config = dict(
    num_attention_heads=3,
    vocab_size=20938,
    rope_fraction=0.5,
    tie_word_embeddings=False,
    optimizer='muon',
    learning_rate=0.00779,
    beta1=0.9,
    lr_head=0.00593,
    schedule='wsd',
    decay_fraction=0.265,
    decay_shape='square',
)
Each number is 500 + 25 x the weight over the matrix's rms, rounded and kept within 0 to 999. Layers, rows and columns count from 0. Numbers have three digits each.

# layer 3 MLP down (transposed), 2048x512, rms 0.0383, rows 1895-2001, columns 448-511
536465489518504524483492512496486549536532527442503460525498507459506517473523469486486497527494457497494495469510518455488531474499506475475503483490474485530490528528529539571478491511516456
415488500496534482476498551531532514477480486490495482501514455532468499515494488469479483502514525510504497522520479503495546548507498508506543498515483531477545518514545518453550495541523515
470501497492518475530488517540509517525471519482531498525490486527516519501481509476502505523506491499453504502539517496463512463492481501503480498459511506471499477481492497500490489447546495
481515506494494508508456527522486492505497528507469490471558485490482504501470505534480496506491514518461502541490485505512506510494497535522478492516528516471506462487497494529517505510507514
476503524554494514481456459547513451507488499467444490539485494474536520545462470531508504534507496478479433490545435543504493426443519545499463492517462502485533512493506456507465541485476445
463526544450575445511471530506567520491535459525507464452489498460519503440488547474459511501485465498505496431478512489518521509507490534490498482544576518491481475477502503501519485446522496
513500446529505487590482504548519485463518517530511477541500547523512502459475529491531532477514475501537429497495523479464496516513500489510505489497468448528464528490533508507533493533479485
476477462536541515459490476481543542498502481528474498514496555493485528535507498527522508530517524516492457446502512516502538491509505493465481482458507503513510494537476551503482491494506555
461533506508489489518463478477545508535536525505524529513452461535502557532453535513522528468456529528467552524475520506514521492505514532468499529457536499516508509501522481509524514499450472
475526487508507451465504473492602463498554482503468470506523499509499561467517507488513532436476538457472488532508525534443512497470514489538505531443492493468440500493479474529462489483521471
530504505493469479483516512518498461495517507501536485499502444504525469525512499510473474517455527493479475503476499496493517545475500510483500496532520519500501560491501479493487467540485534
473503513511525465491545508515490513514474509522492492511498513503520573488480509520535508495471516485548495541474476510453509503487468424540526490492486515505495518487437517495460501516557526
502526503550539509581523483473527498513516500536501459487517490511520505491527511490542516510525520512527537496482507481474457474483550449470523496500451497528443519489523511461531513462526457
472511510465458502497509496470515442488524472504467450508512519486492479492509538514507478502554478517521491503502514491465459487492474470474516495482490525493512454523519554512524496471525499
537511511515484502492495483504515521470496495520540474471506485505484518480450463490506464497499517489505483496477499514509500493515512484497548491504460493486492473523499505496476498491503500
497477503473524538504477488552468486484519586497505481492482482489488530461501495505499511518482469461498543498507535554537486494469525540517467521519496482511506504499534494496491477538507468
507521533479516502443490476472476520493543476507500457486505531486504510491500494509545519451459522487516477459511455523511488511522498474475474482502493504506525506561500504493503524511527501
522522481509500492460470496487489512493499485528481504486522553491485513497480503486492539496500481497493513488470500494502471488539497552508491509453517478526540515537490487476508499500495441
466515493492537528541491496498499518460503486553498457481530506494502498495507499438533473486480493474517498490470499518528469516498496522518515501497507527490514513498520518477519489511468501
494460496519533502468498501475499530444486502492474491499502518542471488504474483487484453500466509516505499549490483516462461497509483540487493491514468503490535511500452486511521511474530461
500532498491469512513499511505532515489515473504497497469479501464498485496521530465488500541496503511495493523503513456470518495457494516491543474475489511502532524531495513557474525505535497
509469504494459537488481535479519535479475441522540522502508483510545477495446524527534526497448471515486517537483508503525506490505482531518490499433497497522535521508468497529491526507534457
522493485494482534484478502536519475501515469516480496500526493514478490498511473531481527512539518489525503464531500526493519537510463495482539458549486523526497505512502519508496498499504485
433549515477501477508513554505468500466464504564500489496496513500544474464497522476513543532495554505521547527501508499523491482467516497510508508516517477503521492530446487525501498508484492
482462530510493496516516529516487528492540523517554502471509536555534516488481500480518505485487520536528542529547543497489485477498501500493513529464510500475537507532468536530464512500517485
452547502534506510518540465546454541534538496489505552490467502465474519504515479563506507552522444519493438463512492525471538472480527529453489487484462511512461534442507485483487521502465472
496490506505536523489508486484504499523504498525482506494507501485538535506506541499514472491499510476493497466456488495479523502496502482518512490496505482507518463514505501503479499527501503
509533471513519505515506483482502556493471509529515490486499520530551518470487508483532488472517495484467511485479502504513502499485470527515520504491531507469515482513502499501474518540499456
527504476477504490525518530477521487517529500490512536517461467519516513471513494479465493500515522473497481465518524443471542527546515503511518540482532529566521497478499464535484515499503494
536491515529516515517507518539494511518449466522519512499529485506495496499498529467498532477521491461538512546540516492469474466514490502498463468508492484521482550463501524493508490486509496
543543468493498546494490528501478482519581515486514479522523509512506518543474482529510496495523477512526496509514480525481514494498517516529525530502531521484494482465475505497502488495455533
506505487495493512469512490477493487519521513533565540519467471487471506497528452500457516527472516496494485515503502448511547523500483487499480512452470479525518507521505481459496459485505510
490510503504511504542484505532473553500503497508494482506492466456533476494546501504468495464515499479500502515491492530508462514513519505519516479529494506517494508480479463536450507503549490
540517476501491515522507511492451499495497547476507463480479477446481488522558458477553487495477527535498472518459498525478513503528480502510489473479479501455524506474485512481460508493539454
511487491519520471468465565530500500533498480517439474535488482529474505478503540522528535459534468476483492517504537480523492485476486511487504501478476503507515455514520484534507473481490526
501487521504510488479479487483510469544503525533518482510517477469486494471497523505496474499507481528506509565473470518532535511501514532466515483477531502499514497513483507490482484463537485
511512544490478521488520507483494514485475496495511486482524541525480488455464517493550502493496491511509541479505494517483503530430521540494474530474512558451476494515481463496527460434498519
460510491534493451488455524455514520518479481542488501471484488491499465530500529509514520503506529460499523513491518505538495507533512496514454515484492464518533520505489501464534498496512517
494473490528477525473494502480534489523476495524492452500502521509506527522463523508528512469540483599528502533542497509554500464479440437453482499497476483568565507503526457510473545535548542
494445537513511511509535498516481527504489496515480534480493518502512511509501466488477491542523499492468464536501504461524436524512494483479491511489481498520480508472498553485504507520519485
517482508511507469492483518490482460532484459516495485518479515472503506511504470488476560445481531528516501499492499489530472443476513492465481488454566508486489516511476449516466496490519522
460499522529519483503514473489493457513510499498507482538492481506485467482493498512487495532476525550547511501516487479471527519511505471495511541480516493518490470494504521494528456480545500
516518501523496523480466484489526498491516530495492466470506460524536489493462484485527487501493486494505480452541473532439474498522494509506529566495480466460521528495518475507523491522527513
497504516510511503521525517467485448496499473487490517533505498485531516412490538535547471514523536490531488462466477492494512503539561497537480506483516545520506481486482575516463459483492508
445501482509543489471493498489516525525474535507470485487493494499495492506506451499515517509494514534512489527533491467477500506485516503461541510465510504507529489511515457484490523545487510
495453507475475530544517542487485420474509494507477527444506480447480494477506536479473488534517519509485490493508518489478528491501517500500486499457528484525507518504571461497489504508523510
528467519481512539490487558488499503521471541484521496501480497478491514459488512502466501501535561481532527486467526498485499459523532489491534488473495476528450473513478513516522529504547526
493464469468460474471517500482510470501530492503500521498501498505534506486504488529470475556514445476505522497488487481461451498528506498495503524496470513500476541548509462438443501523480484
506446461472538461471510498477518527527502484504527541532504487525469503465521504510505509515495512507485488505505486488450545496479470491494512516503512483492523528508484515467510538555517502
496546517514493439485479517513530474484517505468490498545538501482495491500504550482531499468476545520544503491521508491498474468516457513522554501528477508535475496508482501480494470472497487
509523473486503489524463525547518491471460483517470515484433516503490480514485474541497488532489487476509488516502516486523455509504538521498486496525533480533508469505518538421529451515502496
493466518517490479492510506498501543481507495487510513489484528501506478550507470508474519471481485491474469513504509484479525494518439509495476494469525516516475507541498493508536531488481493
469461502516488474520496501504528480527512532513486480487454480513494529508507450495439497518542471554550470541519524525484483518464515503511495501487542478490500522480436534485480531465425499
517476506503514524448495519496475497541508487523549524526539564490501497495461493490508501519487523489472518506528543515498552486501509486474473452511512484525446501506477499508489501485482431
475525525514474485470531471482484474515510477500522491491542472488516462489516550548525494466513493484486559483517462489501520460516510511509484522512505504495466501520480475500506496500535463
484529482492526484465525464516481545521485500497530480539489510480525503471502502541564469531509457501498453479489473531523537479488513479481534501516498441519494504516517502485524489483502482
526503513482472469490527488558492516511513546483518493532506494477548515482475474490483495531482502504510504533536524510495531496482505431537512507509482519492474481494476491468537478486500517
516459506481454493551508518516499442530499495514474513464496503467504550471471528551491532504455526499516453522510497504464487497552492532507467554464458526532491493506489474493473509460514482
473516517487546510511523524506503540443494493511508485526429506504473459483499507516487488483475487498516505544499453510483520421488464494514506524513545475481450510476514511503508480510520482
449534502508506474486537495469496490515477480507512485495469501473496496497528494479507477489483492504486472546494503512524521499468508519473549466511512494486478521519506506525507502469511504
491495560494486503513497511508547464473453483513493507505523440487487484491457531538484486512497468507525506526504541521524489526478473492502501436453503510481495542489499483507497494487484465
556442505497483519499510517512522476464500508530474480512496533482488529501536510514512491451507525477444518508499535475468520529542476455464479499522487489473535562505530484534505492465475551
483543521530510525510496488482458474446508500478492472508484499551437505457442495505507476489465466497462506499499479480536429492487471512525494543471531515491507514492509523496499498492500512
524480531502492518454494499463523477504515497516524498531501525522520527569517511484509505529460511535534556532496493503522508520506550522486512512454535547492508508493484440521498495469483507
515543511496479484500531516518507525497495518477559474515503482496531506503494516510531460501471458498546518490516485503461511483466466509479511509480499525513498460487521498488505487497506508
505522495509519511539499511470473517456448498507508516500462506522462520520519518518488499517498486468475509512510520542477511492486482504469452504509480469538485468519525479483537518548498478
490503507530530493505520513518500522486452500520451518499490488436489451474507530501452489485453436545532470503534541450477469516485458522546512517451521485501551462517516512529510434486459491
509549522532501466501465503515469481488463496497452537478453516506537491481497500489503484528493506504478473481489513507485517495535480537527522512479513545484497487496505502469485502514500514
571494483511494518518512507520482504506484526552484500471476506495503543493475486466472496513484461508473508479486484533522499540539490502473538531510562498509486490477516495499501491516501461
523574491476538516512544510449536491513527542476499440513505508494518514447493494534491503520525517469534488535527538510537448514540526498491495500524502502536488485489461501501486505503498495
510447515490482519450470499453473499508492512503503500547509477484474486485524492507482480490501534487537467469512508496503518501510503533481532458457507512545565525499477507511478493498482495
514491482474490477510492470495506508489482511468500500509512503482540526480480482514512482471456474508490481520496509500519493474501509543492537515466493492508550538464518452502531568483512484
454512523485499549529514473460497469452495541499428529547477521511514471540514495543491524540478511464466518491478520494546505480488486471464485522417492535499493530495477516497482520531514502
562558467505487497482516441467509503528524515579486519525505499490550500452530480503506531469480438484514495441509488493488474462519503502493509448490531466493520472489535464473529529538531476
507506460509533462489502472540523525508518535491532438524512482495482477474487478471482481501566480516482517528505465542494515479502482529454483515513479508504490475498508497484505505508532455
517530504458508512462530478507462496476472493476486489485535497484527453495489477544518484483493501480515488480494510488505509470506497550526473463492537500534515507542480526553485490536509502
497508538505517515486471502556477499505508487459495474503504507479515477478487505517521508461503503508520450510538481498491475535476499507514522474496493492539522535497468470471471499485469544
469486448523511533506517492514522536532489499460500520483465502495497518467528502486488541537512495524530453429543514518505496508476468515533513543444556464474512467460496505528502486505456548
517500521502426486474519509502508518528483540509500441526465488514535535463487484516530494525486484492507494477494502491531519492496494497501454457495519490499484518514529496499501507496465473
516493489528490488518466526517456519503492505451475497487529503524510444515499477448496505523504513530529497495532512476501520513475481495507507552510500493506477494524499504512525525489460497
491502517499534512512555525521490484567475483495491459518463497532449479472512474442475500481533515520552474523494554502517514532484527507464544542462506523491459526485472560491547493528457491
480514503513519489500498503500456511477493504499484524491498488475496493473509523516483495473518508488474506495499478477517482505519503474451498506484490477515466481520472527510484497517532512
494476471511487500566513546504499540490498492529489500516510455522469443475522537556504483478561499562495491518504453511487483510490520483497483520489529546439534487513483463501499485557476514
509465505501475514469506502520483477505498460472478481501435484451495511518532495511499453470478497517516526561543478511516501526526483489493524468516497497469516498515525512493513525490470491
511518523535506487535466496499483528481521526472496485531526490472482505498503478522485503553479497491487483549506475468468525507505539484502506499541480496493478518483534513499465552468482501
525505521488458474498554490487475498499454533522484486485466463530490487495504504536470517489488513557488551505492490480475491541511445469541440457481459501527472472498517456433458505522509488
491530533502506497506440470494528493533503503489533467497506469484477519505489531483492508486539515547517475512492530506499525507492475490491486499533500501478513531473485474469536502498515512
491494514519505493450494504511493523508466477535479515494459462550539499497460501516494526551498487503491494518493505480510461495503551502534518490483436490514491476471507479496484482494505522
500560492506496519567542438480495487506472500461466520490496546503498541515515510506491526501502516528503522507469497492489466537501495514499486459539545502507507481485526510547427481524480492
495463509558504470490500495530498513478519480519452499517511499500495485507499524521507511481525526515526496497518507528462542497508456520509508495522504485490536539479497529497510505481520501
506515473510502507512497502499475499499507480520502513476487521500471496540504492527464500536519497518502480536470514508520516497514508483468498487505506517502497518530505549517500545546517487
434523507529490532498507518508491528507483517475542483512480525478502518464467494521528485495504523475497491497473489485485538489528505495526449481511519504534469458518511506494499527507457552
507496484495520468471527565498503542477480554522469462476511468534477486491516523523507511492523514488499505469487480494509466527504534530519512536529509454506501490512442516498462484538521480
507509499501482462453540502517440527514462540501527561505502495530553514456463495493483503496512487468525501478493554478510508504527500508537511500483495489535485510459493513428470502552491526
502510489511524499457533510496496491497535543487502555446512476506515504483503481506474533505504557535520479499485493475541466527479535531509519496500473469532510515494494497485434522477537509
517508489514499482513464499485515472489508505489491473550510523426499452479455508498504493522527454497493524485485526527509509481484511524490481493533512509553459506490480493493506497494505542
515476516483493525462488499500499500478474480494463455461515528450515532437523477478483495467498559541494503488504498498550482525533478525501480533508525491503498541494518490518513559492492510
509538550469476491518529477527505546490522508489493522525511499506441490498512516442505501453455507510520519466494507499483500499530510498529499478483475483512461495501500490511485510578511482
522513500538489483442473470522477453494480516526510462481506531510475476521541472502507503484470507521525482459498485502532514530555469541490507479497503557493534490483468508496495522544500470
525461482505523567500439544507556453471488519484558500499511478542511519513483494485503478502476458469484514527554507502504518511474552473539503513496480557499545542470505473507505470446535498
470527475503476489534490519523508485528529468478489468530493525491475499512481534508500513507490501495464487482508477488510509538469499505553467514544481473463455431548514506473538548540521476
518517499528474527496527500517473512542507510516524524517530500497529501493544519513502512470491503535515496487528514501466473461516523465493509430521524522491489511473519497509433490503467479
480474468498520540478529534510540576518508494481473483513441508538470513460482491466538493472494496476566483513498494486461515507491441519420494503469527500541510499527477477485517470548423483
441525477517473512480485472492498505497511501471539470516473499495523548500477493509494506512484510503500528520495500491504507473454451500524477482507497529527475478527464514520488496460519504
509521447484492481507536492498493510493496485522522512516465476511511479478472496504526517496468458540478500524519492458513493522493503482518518534526477496513497484491497489491462558510516487
467496508511499550537499502443551507523525520538481480541458503500479491480486482477474491477511507471464528488499498476505485483517460478534573511494535498497518522501526487516473509492481513
514505521535497540483491530547504471520475505557508501519502498520476497447464496534546465491505479492470542487475525529511545510578493503466485489487470473497516486499497490519483516473487530
# layer 3 MLP up, 2048x512, rms 0.0792, rows 1896-2002, columns 448-511
448495480457486498520529519524534488514451502476494510504522537478506511497493464468518485453505466513505465497517526517511485493497488487483492513515534531581542512486471485502476506467519481
510479533506460496508509501503473470490484512474507526514522492543517556504501479488504481480487526465544487516508527525502549508573461480518481501516495524460518489522535488577478479515508504
515472511488449507477487512552550455529469483480557524523514485474499538485532480461489488544495506488523497529531513517534470513528466519491486511483475470502459488490467519508494449537465500
527543535491517462495474506490452534543510468539486527516536464511511473503487492493527497486511526530518514443502564478487509504482497526511537465495497520573461479472521506513526471493482541
518505500451513522544563519531507503509461501477462517475516517453499485492483489460474538500526527486495520460483473526465465516492466485555476427490531520496491497461566522484534484512503502
511522552466496504507495468501461507520463483481498487525550470496492489535504502466506520492488500414527510515550467473453492521520525461494504493507440502487502563482517501514473546532484515
518484491485510490506502516470523500513511459502494515477530478505462475467506518543511474513505520472537542466478510525498481510519462503478490512503493468531534481456502442470534446531469488
505560530521489553530509484484466476493502516498470524532511565475498532534519519514514539534467541476496504507495547494491508457485445511470476492522502471482502438476479527561507469497519448
473514498526473485500499529481504493497481502490473506502464495468471490549498500479487472494491513497551499507503496520503495520497510476496501510529494519491550540473503460553473466522484539
515541481489502486518471511466492523510522505460485554484469504534529501516517537510531514503454476512504472508518521530502505493474519511481507532467535511519506489492494465512515483484506465
488492509468497523503494507520551545509518493471521486493493508531519503482516515472507499470482466480506490455539459485491489545526494540462502522444512535488510499485482521507493529483527523
449494492541476548493498546496511477473530485534487519502483495508461526464468506503515456491488459471505483552478515495451562492507475514501511483490484462536502432503470439478496483530469535
483498505519465486545517504548519512514483496490544497548509519536481485460523507463524478521493498514489511451458493504528485528520547488475496498475529512517469505437476496490533514503509520
548489484496519508513463477497514495465493487519464493534527545507506531515480483501551491477577517455462506485516527501504510530500516491514505492474494533565572486517485537533507517486452522
472507466521501500522527506531512459544495495518481496489545521476492487523501457501503518478511490493500545530510500485501534494503502518503490487534524489471502468518467480511488528505517507
496492495479539464476486529499463539464495499524508514514505467514497496493507476454481477496486509557491471493470509490505486504489460530513533519521523514503510520482511475466493524508493484
490506529502486464505498517464474468523483536497533509493465467476471545503517523502452515541473512483540493467503533480502485532494553472494498540531496487524503497479482521526544478518548506
513499440564440506519501470482507509520529497534487492490497523471486546494494487496486477460482530538515474463481537521506490496491501474459507498489545492496551517514513459480488497537491477
541504533513489526493492544520474541463483479494517507475507520510456528533491484514506489528507491515488516446491512501493447521495483499521464467484507534509460522512508528507490535500485504
481542488508496508543540472479504496515497434474509553478550504469506538528525503468509488515470514508457466493441514525511513555485496518477513527480544493501479515487539502526497506525460474
527537512507511501510515487514526487484499491475495506516528539486504567541481481528486459494479518496548511474505536478488494449522499483487556491499494476488526544477495528493505514519464525
509504490521481523513496510491497511481500495499545527494488516507512471509495494517525503523501522563495476479476516501466507473489487498487462499505504491547501500476529495497535517548502507
491478474484523489530482530537476464484515547504516497507442481490498520491478503513490499502490517477526494513476506513499516508501481475444442484466538515500505481531458519508524461505505487
515516452516498531530501493526466530487498503510499524489489477496510515511497535547507530485493514475508509450489497458505465561488539503491516484557468485488504519525526439479471477501514508
506492508498503517491517488465498508499497465493522493502530498494520515557520523494508471458548532490512467473518449538527465533496493471537476493400494503462490536526497472507490423515477487
446469542459517520479500501500533475519482466498483505533520492516505495511537511489465482497500520516452532492503514502539480480519508522497509472498465513505490497496534503501505499471472518
464497519523519498529476464511512515525503511513504490484463515475505533528523474524487495533503503521501476519476538526517497545476492483527474481454446543478513511476515516495507535518510508
478521480469536517545542492486513469460513490579509502502491505492485468483524539513535500481435549549523495495456497510465498494502455528500528479484544483459492548469470488558516447507458493
489501536535553501501481515499514450492488484488485494487479487498491479487497482511480489483495493528487519483531503498524506479492476521507478502495495506495499467511519522533502508484484511
500505480515481465497521537424498512527504526495493500487467492568469539495477459515522468506545476485524487519493531459470559513474489477524495497483502502506474524529541527506516525515500504
493487472508512501516524502509501494499482476474462496496482487516503514491501493536530529455491469497474520474503508508473491528497484513535475478508494484533472501490465547517515484494475484
497473479544474527488464469469520481533490513513485495501489481465468462519510525518490454465496501496478480463502499553479530486516542457569519487527487498529512445504468477529493513523515494
545491491531469489502522498492500495519497494548466496483492502501480548500525480488504494505471500497503533467516480503523518498519504497432480513458489533488479494506512512465521458513516511
474489537506502470506503491507469507504509487497534500517538469520458477452499528506537496526510504498497496488520455526513479481488465498481554485517474474507511479535527546492497511538469481
495506474484501507503515531491482481516508479478496468517497485497512518486481479459492482540499519503482522462530506519489478515479487478489475485535486483505531475500473521490485512477508512
478476505498531501481551484447498511506480443527507526494480521483485479529506542486496533469503485472549537527481518477482501545445477492472489507507461517501544460486505490495494490492513498
525546505529500525469472485514531518474482505549515474502527514543443538491497515471446519494512520447512517495505538514566494443490477481428498498491523472487457546539481479427480511482509551
539532543516498532488511515499541543505466462492459499532541491513491484519478535505546507512485525459492512497499499475498485495523516521505489553485523505523494504461481537505499482470515514
459525528527491471445511449436497524535477518489574499489475510513479521500478481555536531525529545460564523436474447462527507483433496462498512500526545451534501540517488474522482501534521475
511535469503518458492499474547532478520501512492521485478487487500446571546497511520496496459521471532532532512478506487491466516488527513467446537466502481463526473486473507516476512495448509
504514498488487487516495520513481525517493481506506538529485489500499501516518540490483525483502484510454511461506496506486510555528486501505482498534505539525506493463461456499487523530477474
453497490499509515507512519537468491507494488489479513486495539496531526464498476512459480515486472451512488522468499490560573546454522529495538502453505479496515432496491483515496453456511504
503523487540476488470490475514510510454551517459486518523498497479501497551456510480501527519544481529532542473481513543509490522485549474547500506477491513507486507524490481511492507464539488
519524491525513491496512489504487468503456518552488537518465467516469525504499489481488518525454476508525456498494517514474505493541507497495503481471507481500502496506497537551504475483476468
523539491517500502489512492528482487473480504500526508460503525517478507517501486475532512520517484521509503484509532478533525513501486510468535532526535503486479550516484530514481468490515477
531460503523465496447492488547485512533499499461494473487489504502480487483495497498467477520494506521530517494500500501462498518478492497451540472485464495496498513510472503493518496477468495
466466499507475510487525523491495510500487498542500545493464503509517472502493487481493521475453538521534511480483490473504530463500495540525517522531507502504496490484498521511493524494493521
538517506519500536477515474488470482492514513530525476545488426523507508512486502549504533518486505478474479503500510492498510492526504492502481511463519475457512508460511509538514454490479542
482509484512497488474511487523540504531486511522474490536489480530513461525504494511488510468509522505512550481437497519438520442482508492492541511497514526490506531489473501511472500532535510
501478459476480523502489524513518478554512527508459457453447477490490507525498456536505499482509484516529495531467460446511515547498517486488524495532528473480530505445464502501513484503431509
536513485527501520511464485508471528498481517493473525486492513537515508525546499501513533496528459528484476468505510518493482496501511476492472500505499496485490502483491526470505506521487523
552522488485495515451462456544495478496516481483464460476493553540485514477515482531467530506520497517508483455485450557492492460527458532516551531519461482494463477500487530512451523508542514
485508464474466492501515502465489483464522507499478552520500462536471491496529514495531439495505545517529468498471471501475518474513468486516508528512505557513522490491523498459565492505524522
457450437475514497469507544533516539520499527505500505517536492454468487518515519506489494508502481518506448504493484495454493555503461459503487492502499540505527506462489554526523499461451519
508475477494509535483470493524500492508469467523492523439482505521473517494476481483501484528473502512497478485465515552491551492460510519499501482444481498541434483448463448519505531506495498
499495517515476468497529492517478456513538514503479484506481496514489471497476474495474474512551515508502541487507434489502509468523488516503476469485477523513496503477490525483504513490497495
509481522508522522512491470452477527513496488518533496524530490482513508492511485522491469502514547521481512520505522457495498543479489515510502499490470515517533497527517477455453519493510462
507511492493504470509487556516515493494493480501515514488556525494549501482502510494527476507521476498512522502478478500518521462441527518521492500513488459480534520479502513477476477501473468
476465507492465491502509463509535513479448518542485518538516486515521486516459507544483548525497521497483538536510504513469529486536459492472498491512533519510571481471478483514501497486505475
509528507512487505516477503536508523507504490499516523510439549545473474491545452496467530524511513518500486497507503490500525515518490477509481497500511524477503488489466510491509552481493523
476491486489538490494522489492494481507480476514554459491512515524522470514507471475549524541496492497520486500506472498462452503490513511496468489483510472495467536531519512426515470514520472
499494467532494517525498495495519535491499486527525462507498490501521479522469470496573464515505492481510532489498511528455480481510496472514502448505497519495503535501519473477492543530484480
460499486563483506509486557518500477509534480508507516517505472497509511476474526514499464452510542504477478489524535471498467493475507538521478497464532409500487469497453511486488538448484492
521500522535482468554469486519494486511502503480526480508504466501483512521538457488511501490526495526493476483479530496493501471486470479495517485505515546476477520529533528490471481503489492
502488509470485462502476497491488505476508491462497493550534492478539463528502511493526505485473490491468476530435487483514520462519484529464509490516512533494517515507459508489470497474488535
480461498524505486491468513483500515533481548507449537499504529469515498455539524503539453512530525485485530460540503492477539512532531454468510476521490557473493499471497557519521507525478503
522483477505547497503499498545523526484459499504530517558531506483517489490525478531476499479510456486489491504457514488528491494542482507483498445545510504452544489527491513508503495515490493
522501533468501496494497503495531504510528483479513510501510501510486484473513458461535507484476502527488527496517511533535502518511488492506463509534513515528495489472477538497501496490481470
482482496490502475489503476489497509509513503524499483492516503501498503528471489494484455529483522461532516492514510532511487529470513501491547497500485478481516472505495463547501472478508533
498514516540496470494476477486514525467497501469528488454511502502508509494492510511511516507514496522477502494514492507503513507496500507499508524502500500482469533499493522503497477492478471
471505463506459442461523470531469451524495480494495486516545505506459468500522480461551495512529483455492513490461483478471452485494553433480492492522506480471494505492523505523490484501485532
436504489563495488494497542549491450501472467542555536511489471512495524517502536525529506484500459518550489459499464499496524519476480489507523530481486493507510485500488523469457475477484470
503527527487483464510544495441462513526507501470502538499550533504493463522482447501536591470498481485509473511444498482488550522498533488488479556500505486460498463530532482498462523525484523
466487487505489513456536478515496487488509494500525471503494533458533482527491544556487496495460496465505505491477520491480486506485482517502477537521538491499517507542507507515502541499520466
498479533480499503506482487491516484506574509444522495520535487469482505495532509483481499481508543427497469458542463501448500502447480525467512483503489445517556520460498480493501520539508537
481494481471541526509532528499486478500521512521529456470514507487495487516462458511491494499500519494513509490468536524496531489477477484514477479499545498487500503504500515495486497515474505
493472537464466504519491534489521490527508485477472492499513462491497495510471440483528534520508518490467519547526478557484528553469509461524503482535490495511510525513482521496487501486507467
505464526516482576482492545506493531493490450478546487489496518497476518505497521471487533474507479529552484506496488566524465528483489528519509497513468500536468535459552513529442524497518503
474491472507502504504510502519540500501510504471480511514524509488524499477534513518510559492469477484487495511501536474507491506502459529497486481483543483522476493469468447424519503517463520
526481500502455487508499485502555520478496470518496489468521496510521498508511451514519450481521522507509452507485503530491490505525543526528484509472502475511426504474482492506508500518547455
533511484520508516498499498527529487501462488488481481483522504464500492514505494480474520491551476539470514511520490526474517467486484506498523474481558534495526506494515518493488510498498542
511435489521508487477479509487513512491561529485491452465482501513495478581466507531481512480531515509460457501455512519486496515509475462511511517528531528539481524493491479513464508468475514
500513488493474489457504468467535533504461505524544496490496501494518535520517547506483534590508491467551487466463511552523477463513483516486515553469530498511469485497529487534464510501477519
486490491534497481502457509578537520499488511518495481463534526513497541497486467484505526473502525514519542495494475490513506475500483513483498499521498482490508488484492489504484508503511492
486500478528485520481511524479499497527518467543498482462501512495524491468499492529506487488518533501535503514459506495512541480526539503518513491521531477493496516505495532510453469487512533
538511515466496429548513519493480549501491524524480510504520493475486490495487487492490474513476478460490518498499497482481538540503528525483470501469500512501508513500476465451505491470466482
511505465495481481483507485528499510528517532507486506490485471485501494460523439530508504548498508519491503498465476509541518560514459524537491519519532493540528487547529453507471487468472469
515464488514512511484494531488498495521543522512484520506529487460513527485503496521492463486467519484495520499462542434515518453495522496533532499538506501453510466491516503491495471454480496
546522491466482511485485471438469522504507553460477519523498506512455507487495533528499498520538527515490511461484514463493509535502539478470495492498505521513538497514507488512475538475516534
495513518515554448505488466533485527544517497492539521525493471487476496495478504534492513485502497509465491525505484471490484531519510493487498539536453521513524473482488477484444438476510512
493493539503462506489489488510486526496480475516496524492501522491457502539513434548511515494516475459480490480519483542464472546526505501507517513511481530513498522447477504520478486465450496
536481482457512459468483487485476513489473454501484494523460498503485505457512505519520472474519495495487509486491524447518510502502536518470513535514499517547493496484485487508492508496496517
474481518472523514519493488519532494483501517512491480467505530485468531513486508496494473485518512498502510525509480488479489496472503523479492484514483500474520482501471499518506511471510507
526490494484485478537529522533500503482524487477482469444521478519486477499504468497524537518518519525472457451487530519474520471524533534443481510531516504515514556474517533479501518484517505
507467517551493504481504440421509486489524507500524508475524461490473505540493470502513524522556532496517492523481491467563503507515496450485498485471485534545505485454508508537471499495491496
510467453487506458526465484551460492499512527512476520486547506493459441505497427504492501507539511486524471512478478498509494520530553463497543527509542519500504554496542478487532510519494570
524468499507513493530466500565518474479495479543473476508483521500497487502483530502491458525514524487498508490521508524452502422479483513470514478547466508501524479497440503505522514484537484
491439510540506514500493467487501524521475468504498499523502502456450507488502486500516502503478494509483495520480484533503458481473460474505509508516492462517520519499507496538486491543520523
522464447516482504464521542511491500470486508496485535511476525520469519520492504538500516484516478460495498487486528469502469521520466505491555516514511496524502498507459515505525451463491510
538488514484492478493516507489517477479518482517490484485479532466495497553462530480468475571470521509485487507446506508486534513509490491519501498518523448490497532516487467540467510529493528
512503523498506440508503519489485510460499491511487466517533520469514548528539508514511491480433487535508528500517483497516511535489554515515508511510494490484507550500469464492493497489519475
495467474513463487511514520513538494495518488477488466532507487467461463511536459559471535539505474517490517451502481482521507474490527472506502462541485521478520531489495484527551517441530533
471493513500486494487556519513500469518486499551465501480487567538499497506481483506484522481506537510503486503525566473505537520475478484513533517502524521471491495499536514521516496481494487
506498465479546439549459479469487478507473515532429484510535510494517519494456507497484502516472459448481525496493507492548513479493450501509510496499510498539486540466504473466481546501487480
488487542459488505481495543495519499515490534489533504479470461481516486574474494507502506509495522498508487511500496484520480505486467504516490499535512562491560497481494479532504511514463514
476505499472504489506497501503517506479497541485492482530532528459494518496480545491421505492499511486494509503493480485519513547457491522513513503522477477518497533456482534517497515521482480
486449459490522489511481462434538467496478498516440527506492512516522499509492525499496510483483588533494508522496515536523488454479484508548464502449471508519518466531491437512462502510500534